From a checkpoint of a small transformer trained on Wikipedia: tied embeddings.
Each number is 50 + 10 x the weight over its row's rms, rounded and kept within 0 to 99. Layers, rows and columns count from 0. The size before them is the row's rms in percent of the matrix's.

# layer 6 MLP up, 512x128, rms 0.128, rows 368-417, columns 32-63
107:58 52 46 56 66 43 66 43 57 48 57 37 51 21 50 56 41 69 40 34 59 39 41 55 39 58 49 65 52 59 57 67
104:52 49 40 44 36 61 63 59 40 62 51 45 45 64 55 62 53 57 37 51 40 48 42 38 59 57 64 77 46 41 51 55
093:48 59 56 37 45 55 47 63 34 35 50 37 55 59 64 72 44 56 59 61 73 40 49 52 49 73 57 44 49 58 31 49
093:61 62 46 42 71 53 47 55 45 48 44 51 68 23 64 43 50 49 47 53 64 41 19 53 62 41 33 57 52 56 30 51
097:57 45 39 54 45 41 50 48 56 86 51 57 51 43 35 55 47 38 53 26 53 67 35 34 48 54 54 50 41 61 56 49
108:56 53 48 54 56 31 41 51 43 78 44 54 48 40 51 67 52 53 41 59 60 69 55 32 68 39 45 52 27 38 62 49
104:52 80 58 40 40 46 56 53 42 43 62 50 55 50 51 64 50 56 48 46 50 33 43 47 42 29 60 38 59 52 40 59
094:44 61 37 52 48 36 57 61 29 51 65 68 57 56 53 57 50 48 34 67 51 41 45 38 50 36 50 39 58 56 40 47
109:54 48 51 39 49 53 39 56 74 60 66 25 70 37 40 49 32 62 62 68 60 44 49 47 43 64 50 65 54 60 57 53
108:58 60 38 31 50 41 47 55 51 53 59 39 43 58 64 62 35 53 54 58 59 58 30 47 45 49 42 55 40 49 41 34
095:47 51 47 43 61 54 54 55 46 59 55 49 68 39 33 53 51 45 54 52 52 60 43 61 54 59 41 48 38 67 60 49
104:52 71 45 57 43 44 40 51 45 60 67 43 59 53 42 65 36 42 52 40 47 40 52 37 48 34 46 40 46 64 45 47
101:52 64 51 52 49 62 56 65 31 57 61 67 32 44 59 42 64 50 57 43 50 30 46 45 37 46 47 52 49 29 44 79
106:43 47 54 38 49 56 65 50 53 60 38 58 42 51 42 65 35 46 35 47 70 63 52 60 61 38 48 40 29 62 46 60
106:65 38 45 40 46 55 53 68 32 40 55 42 40 64 56 50 50 43 44 46 63 57 38 41 66 68 58 67 42 62 56 60
094:53 53 64 46 43 49 59 48 60 43 48 34 46 54 38 45 48 65 53 33 60 41 43 49 38 41 57 43 55 40 49 49
110:58 53 46 59 52 40 65 67 46 48 37 45 38 68 61 55 63 72 46 57 57 41 37 64 62 41 48 61 53 42 46 38
085:52 56 58 37 76 43 40 50 48 57 60 48 59 50 52 54 41 42 43 48 44 53 63 44 52 50 54 50 41 45 51 49
102:63 36 52 32 52 59 49 51 55 50 62 43 53 30 61 58 44 68 36 58 48 45 52 39 39 29 49 36 62 50 43 46
087:49 44 55 44 53 47 35 55 67 64 50 47 45 58 51 50 55 35 51 57 41 51 50 45 41 31 50 67 52 46 52 38
100:58 45 47 52 50 35 54 59 52 37 57 48 51 59 53 60 62 48 34 59 73 57 63 49 37 47 40 40 59 55 49 61
106:53 42 45 36 53 58 36 77 47 37 51 47 39 64 57 46 54 69 64 61 57 48 54 53 50 57 48 46 44 45 50 52
104:44 60 58 42 51 51 47 65 53 60 37 51 44 55 59 60 65 66 52 38 44 50 36 51 49 45 35 61 56 55 65 62
095:47 49 54 46 61 35 46 49 38 49 51 56 70 46 43 51 50 36 47 52 50 48 69 51 50 50 42 38 47 73 46 53
102:56 49 56 41 38 49 42 57 35 53 42 54 33 64 55 55 30 49 59 56 65 56 45 43 68 58 57 64 55 53 31 54
099:50 68 54 56 60 50 52 51 63 56 71 41 49 44 51 52 34 61 41 50 60 46 52 54 24 38 41 69 36 68 42 52
097:47 52 36 37 56 47 39 54 69 61 58 32 59 31 38 52 39 56 45 41 66 35 50 38 26 42 61 36 55 46 51 62
097:53 49 49 28 69 47 44 53 57 43 66 41 45 65 47 48 52 49 42 58 59 68 58 57 15 54 40 44 57 54 55 47
102:50 37 54 55 54 37 52 52 59 51 66 60 53 50 52 39 56 48 40 48 43 53 49 47 44 51 58 44 54 35 35 67
116:56 60 47 42 55 29 51 57 51 58 54 43 56 39 61 58 64 49 43 55 70 54 53 50 60 40 47 55 37 51 45 56
109:50 61 65 51 42 62 51 57 43 62 50 54 53 46 29 67 56 69 36 50 47 38 35 36 46 50 61 62 35 46 41 61
088:51 48 52 65 46 50 50 58 55 53 43 67 30 48 64 56 55 50 38 57 62 62 33 56 68 45 57 48 51 47 56 46
095:71 59 42 30 61 41 47 55 55 52 65 36 47 57 48 45 25 57 57 49 57 63 42 37 61 57 28 36 32 58 42 57
104:63 49 58 51 61 43 58 48 59 38 43 63 51 50 49 69 42 62 46 46 59 56 67 50 46 33 35 41 52 57 63 42
094:54 50 42 42 57 34 60 57 40 64 37 59 55 36 57 55 65 45 52 47 52 46 67 59 34 45 41 56 48 48 38 35
140:56 47 55 40 66 55 48 56 52 64 64 36 50 29 55 65 40 58 44 51 53 43 47 53 54 25 50 59 47 46 52 58
107:50 71 55 44 44 41 45 56 66 59 36 56 51 59 54 60 35 58 60 54 55 50 49 54 62 45 57 55 65 49 52 65
092:60 44 65 46 55 47 50 45 64 48 32 51 47 42 46 49 56 65 42 59 48 42 34 64 42 53 55 51 40 39 66 49
104:51 66 62 44 56 31 49 57 68 41 61 64 64 59 32 60 40 59 45 29 63 74 56 48 42 31 44 55 52 56 55 62
121:53 65 45 55 55 44 47 55 52 41 45 44 48 57 51 53 38 57 11 60 53 46 33 32 63 44 61 48 56 55 49 48
122:56 68 42 52 50 31 56 69 48 66 44 51 51 49 56 56 54 55 53 27 44 37 38 45 49 44 41 57 44 40 35 44
086:62 55 43 47 44 30 51 51 55 51 55 55 57 51 65 49 55 79 57 68 46 25 41 44 53 49 43 52 37 41 53 52
098:43 48 45 49 47 48 53 51 56 60 48 49 45 53 31 42 53 64 30 57 46 66 34 20 28 45 54 49 43 53 64 51
087:56 48 62 46 41 56 47 52 75 43 35 51 52 49 29 44 45 48 47 40 36 44 62 38 38 46 47 47 66 44 67 42
096:56 64 55 65 65 60 52 54 42 48 52 39 41 48 58 52 62 55 50 41 46 58 42 29 52 53 57 53 40 50 63 59
090:57 56 53 20 58 42 54 46 61 57 67 45 57 53 43 49 49 64 33 38 54 45 46 31 37 34 47 56 50 50 48 48
093:67 51 62 30 54 48 37 58 45 57 54 49 39 59 53 49 38 55 46 42 65 62 56 44 60 51 54 42 47 46 57 51
113:56 58 52 41 46 51 48 58 66 45 47 42 43 51 67 52 54 65 50 60 56 64 22 48 25 48 51 66 62 43 40 60
088:68 33 53 55 65 54 61 56 38 53 64 52 77 31 41 42 48 49 53 44 70 55 41 54 39 50 23 59 40 58 56 45
099:45 56 39 57 50 49 50 53 49 53 50 48 62 57 29 61 51 51 53 48 49 66 50 51 55 61 32 64 40 60 52 55
# layer 6 MLP down (transposed), 512x128, rms 0.13, rows 368-417, columns 32-63
105:61 53 50 67 43 57 45 79 50 36 53 49 33 64 39 44 59 49 67 56 50 50 67 51 46 46 48 42 57 47 60 53
092:20 56 40 43 56 54 39 33 43 44 66 54 62 57 43 64 54 57 45 53 57 59 60 45 64 50 38 42 49 58 41 47
092:54 32 50 63 52 49 73 53 48 36 59 59 55 34 55 53 51 33 46 65 51 55 34 60 47 57 48 50 39 61 58 35
096:42 61 40 60 66 50 50 38 44 49 53 46 44 45 44 47 60 66 45 42 45 47 53 55 63 44 30 49 52 45 64 51
094:19 57 60 42 46 56 82 35 30 36 53 60 43 45 43 60 49 64 51 58 62 42 52 49 50 54 50 57 40 62 39 62
103:39 56 56 62 41 60 41 40 53 49 51 35 49 57 43 47 37 53 37 49 59 54 49 60 50 58 55 43 51 65 46 51
108:52 42 68 46 47 56 56 50 48 67 61 65 55 48 46 48 32 56 46 37 60 63 37 42 36 55 57 56 60 50 40 40
099:58 61 56 45 37 46 41 38 54 41 46 37 55 50 43 55 26 64 58 56 54 59 42 60 48 58 42 45 66 64 48 48
119:44 40 68 58 40 41 53 67 55 65 58 72 53 54 54 48 57 38 41 46 53 42 55 48 58 39 56 41 60 48 54 39
100:54 74 54 40 45 61 56 50 35 48 45 54 57 52 49 60 56 46 59 37 64 45 54 55 54 42 33 63 56 71 46 53
096:32 52 39 55 51 62 40 65 54 58 44 55 71 49 67 48 63 59 30 50 60 35 41 50 43 65 48 38 58 47 47 54
095:18 63 49 37 47 60 70 32 53 54 34 43 56 49 57 33 48 62 58 40 55 54 33 62 52 50 45 66 54 44 58 55
103:53 55 63 67 37 54 47 56 65 47 58 63 61 58 32 57 44 50 50 47 45 59 40 37 52 53 52 35 32 50 60 37
103:23 51 54 61 57 52 65 36 38 51 59 54 66 46 48 45 63 48 62 46 55 28 56 55 55 54 55 42 45 50 43 41
127:77 48 56 56 38 47 65 53 66 60 48 48 32 57 54 33 51 35 61 52 40 47 54 63 46 34 42 56 39 60 58 41
089:57 48 44 49 57 47 48 54 56 45 60 48 52 52 48 58 49 66 59 54 55 48 52 53 65 60 52 32 61 51 52 59
124:30 60 57 58 51 45 61 37 60 57 45 45 36 50 37 49 40 55 60 41 51 39 39 48 53 63 37 65 40 52 61 47
084:53 50 55 49 57 42 56 55 49 58 56 71 51 55 55 48 42 51 51 44 56 48 50 59 49 62 55 53 36 36 55 47
099:41 34 48 42 46 53 58 50 52 47 58 50 28 47 32 46 49 57 52 38 49 51 56 40 51 54 69 50 36 48 49 56
089:25 54 43 73 34 54 63 34 58 48 46 45 52 52 54 43 24 50 37 33 27 70 52 50 48 54 42 62 54 40 49 74
107:36 42 56 32 33 55 60 47 53 62 50 49 50 40 58 49 40 47 58 46 49 45 40 44 51 55 46 58 50 68 58 54
107:56 37 43 77 50 63 56 28 60 51 53 48 59 59 33 61 37 70 50 73 58 54 36 63 52 61 44 49 48 45 47 42
112:48 56 40 48 55 43 49 36 52 50 47 43 36 47 58 53 44 39 49 56 52 55 70 24 47 40 36 40 38 43 52 52
089:42 49 58 62 40 48 42 69 51 38 38 65 53 58 52 36 51 46 57 52 39 48 61 37 52 45 63 49 49 54 65 44
102:52 62 39 57 44 49 62 48 65 45 50 55 50 51 49 38 50 59 38 55 35 47 45 40 53 45 40 54 60 34 45 52
101:40 43 50 43 62 33 63 38 55 72 56 56 48 48 62 51 48 49 62 50 72 31 41 66 71 57 63 40 44 44 60 53
104:58 50 56 43 65 43 45 46 54 49 66 46 49 43 47 54 56 58 28 45 59 50 52 34 44 46 61 54 60 47 56 58
102:70 60 57 56 45 42 58 45 55 56 53 34 26 39 40 47 48 49 52 43 41 62 41 56 51 48 34 60 38 59 44 48
100:46 66 44 66 57 34 71 49 51 45 55 42 52 40 52 57 65 63 41 53 47 44 46 50 48 68 44 51 52 47 57 45
108:34 56 57 45 62 41 42 37 53 55 54 38 72 66 57 51 51 75 47 47 48 51 39 44 52 48 57 65 56 54 43 39
109:28 53 54 57 57 62 60 33 39 38 30 51 68 56 56 55 56 58 50 50 43 43 50 61 62 53 47 35 55 67 45 54
087:56 44 61 49 58 49 49 45 57 40 62 43 60 45 34 42 41 26 65 38 57 47 47 60 54 58 54 55 66 50 61 55
086:41 48 40 62 56 59 60 48 52 52 49 67 65 49 73 63 65 50 61 42 40 38 43 56 56 59 68 40 54 45 22 55
099:37 48 52 59 54 53 59 53 48 28 59 72 57 40 68 51 58 45 53 54 56 69 46 61 38 48 61 51 64 64 38 55
092:38 45 41 51 43 56 58 45 52 59 58 50 40 48 46 54 46 72 52 47 67 32 58 55 49 50 41 65 46 40 51 67
138:53 46 58 57 56 71 56 30 54 43 50 39 49 58 38 54 39 66 62 47 59 52 59 63 38 46 42 53 43 64 46 37
115:42 43 48 52 56 71 64 43 64 59 45 48 57 60 50 60 70 36 42 60 46 36 59 46 28 49 65 62 51 52 46 29
094:29 65 61 39 45 59 55 45 48 45 49 30 48 46 48 43 39 60 68 40 35 51 61 46 48 46 59 44 53 49 43 66
098:47 61 59 46 45 64 41 58 50 52 44 40 63 46 54 40 49 67 29 64 38 57 57 52 38 45 56 54 52 61 44 55
140:48 49 52 57 54 47 57 61 58 47 46 74 64 59 47 68 40 56 44 36 41 52 46 51 44 48 45 43 67 48 43 33
127:51 45 43 35 57 68 41 56 61 59 40 41 34 36 60 45 53 39 60 52 58 32 65 57 49 47 64 42 57 50 54 63
079:45 43 40 51 56 45 60 45 58 60 35 59 31 48 57 68 63 47 54 50 54 50 41 59 61 35 61 72 41 50 56 52
094:37 60 68 57 70 49 69 64 39 35 37 45 42 49 61 44 56 55 59 56 52 50 61 74 68 51 54 58 58 48 45 40
085:56 53 46 48 44 49 68 62 55 51 62 54 52 47 70 45 56 45 48 43 61 69 44 48 72 55 38 47 54 51 51 41
096:53 41 60 39 50 48 60 43 49 51 50 72 47 52 44 46 48 54 36 44 54 48 32 27 26 58 72 54 56 63 37 48
114:56 50 54 26 72 48 48 53 59 56 52 53 66 37 42 58 44 47 40 44 59 45 49 45 53 35 52 40 60 49 38 57
090:22 52 49 57 57 52 51 49 50 38 62 55 32 44 58 41 60 34 47 30 45 38 51 51 53 55 58 55 42 37 44 65
113:76 45 47 45 52 39 54 36 56 54 71 32 46 45 39 51 33 57 45 59 57 49 49 59 31 40 44 46 55 37 51 57
083:35 69 43 72 48 47 50 34 45 55 62 63 38 52 35 57 44 42 46 48 38 57 56 54 52 57 39 54 53 36 64 46
098:23 63 50 46 43 44 41 32 51 63 40 58 49 44 55 43 51 32 36 39 50 44 57 49 48 54 76 46 50 53 46 49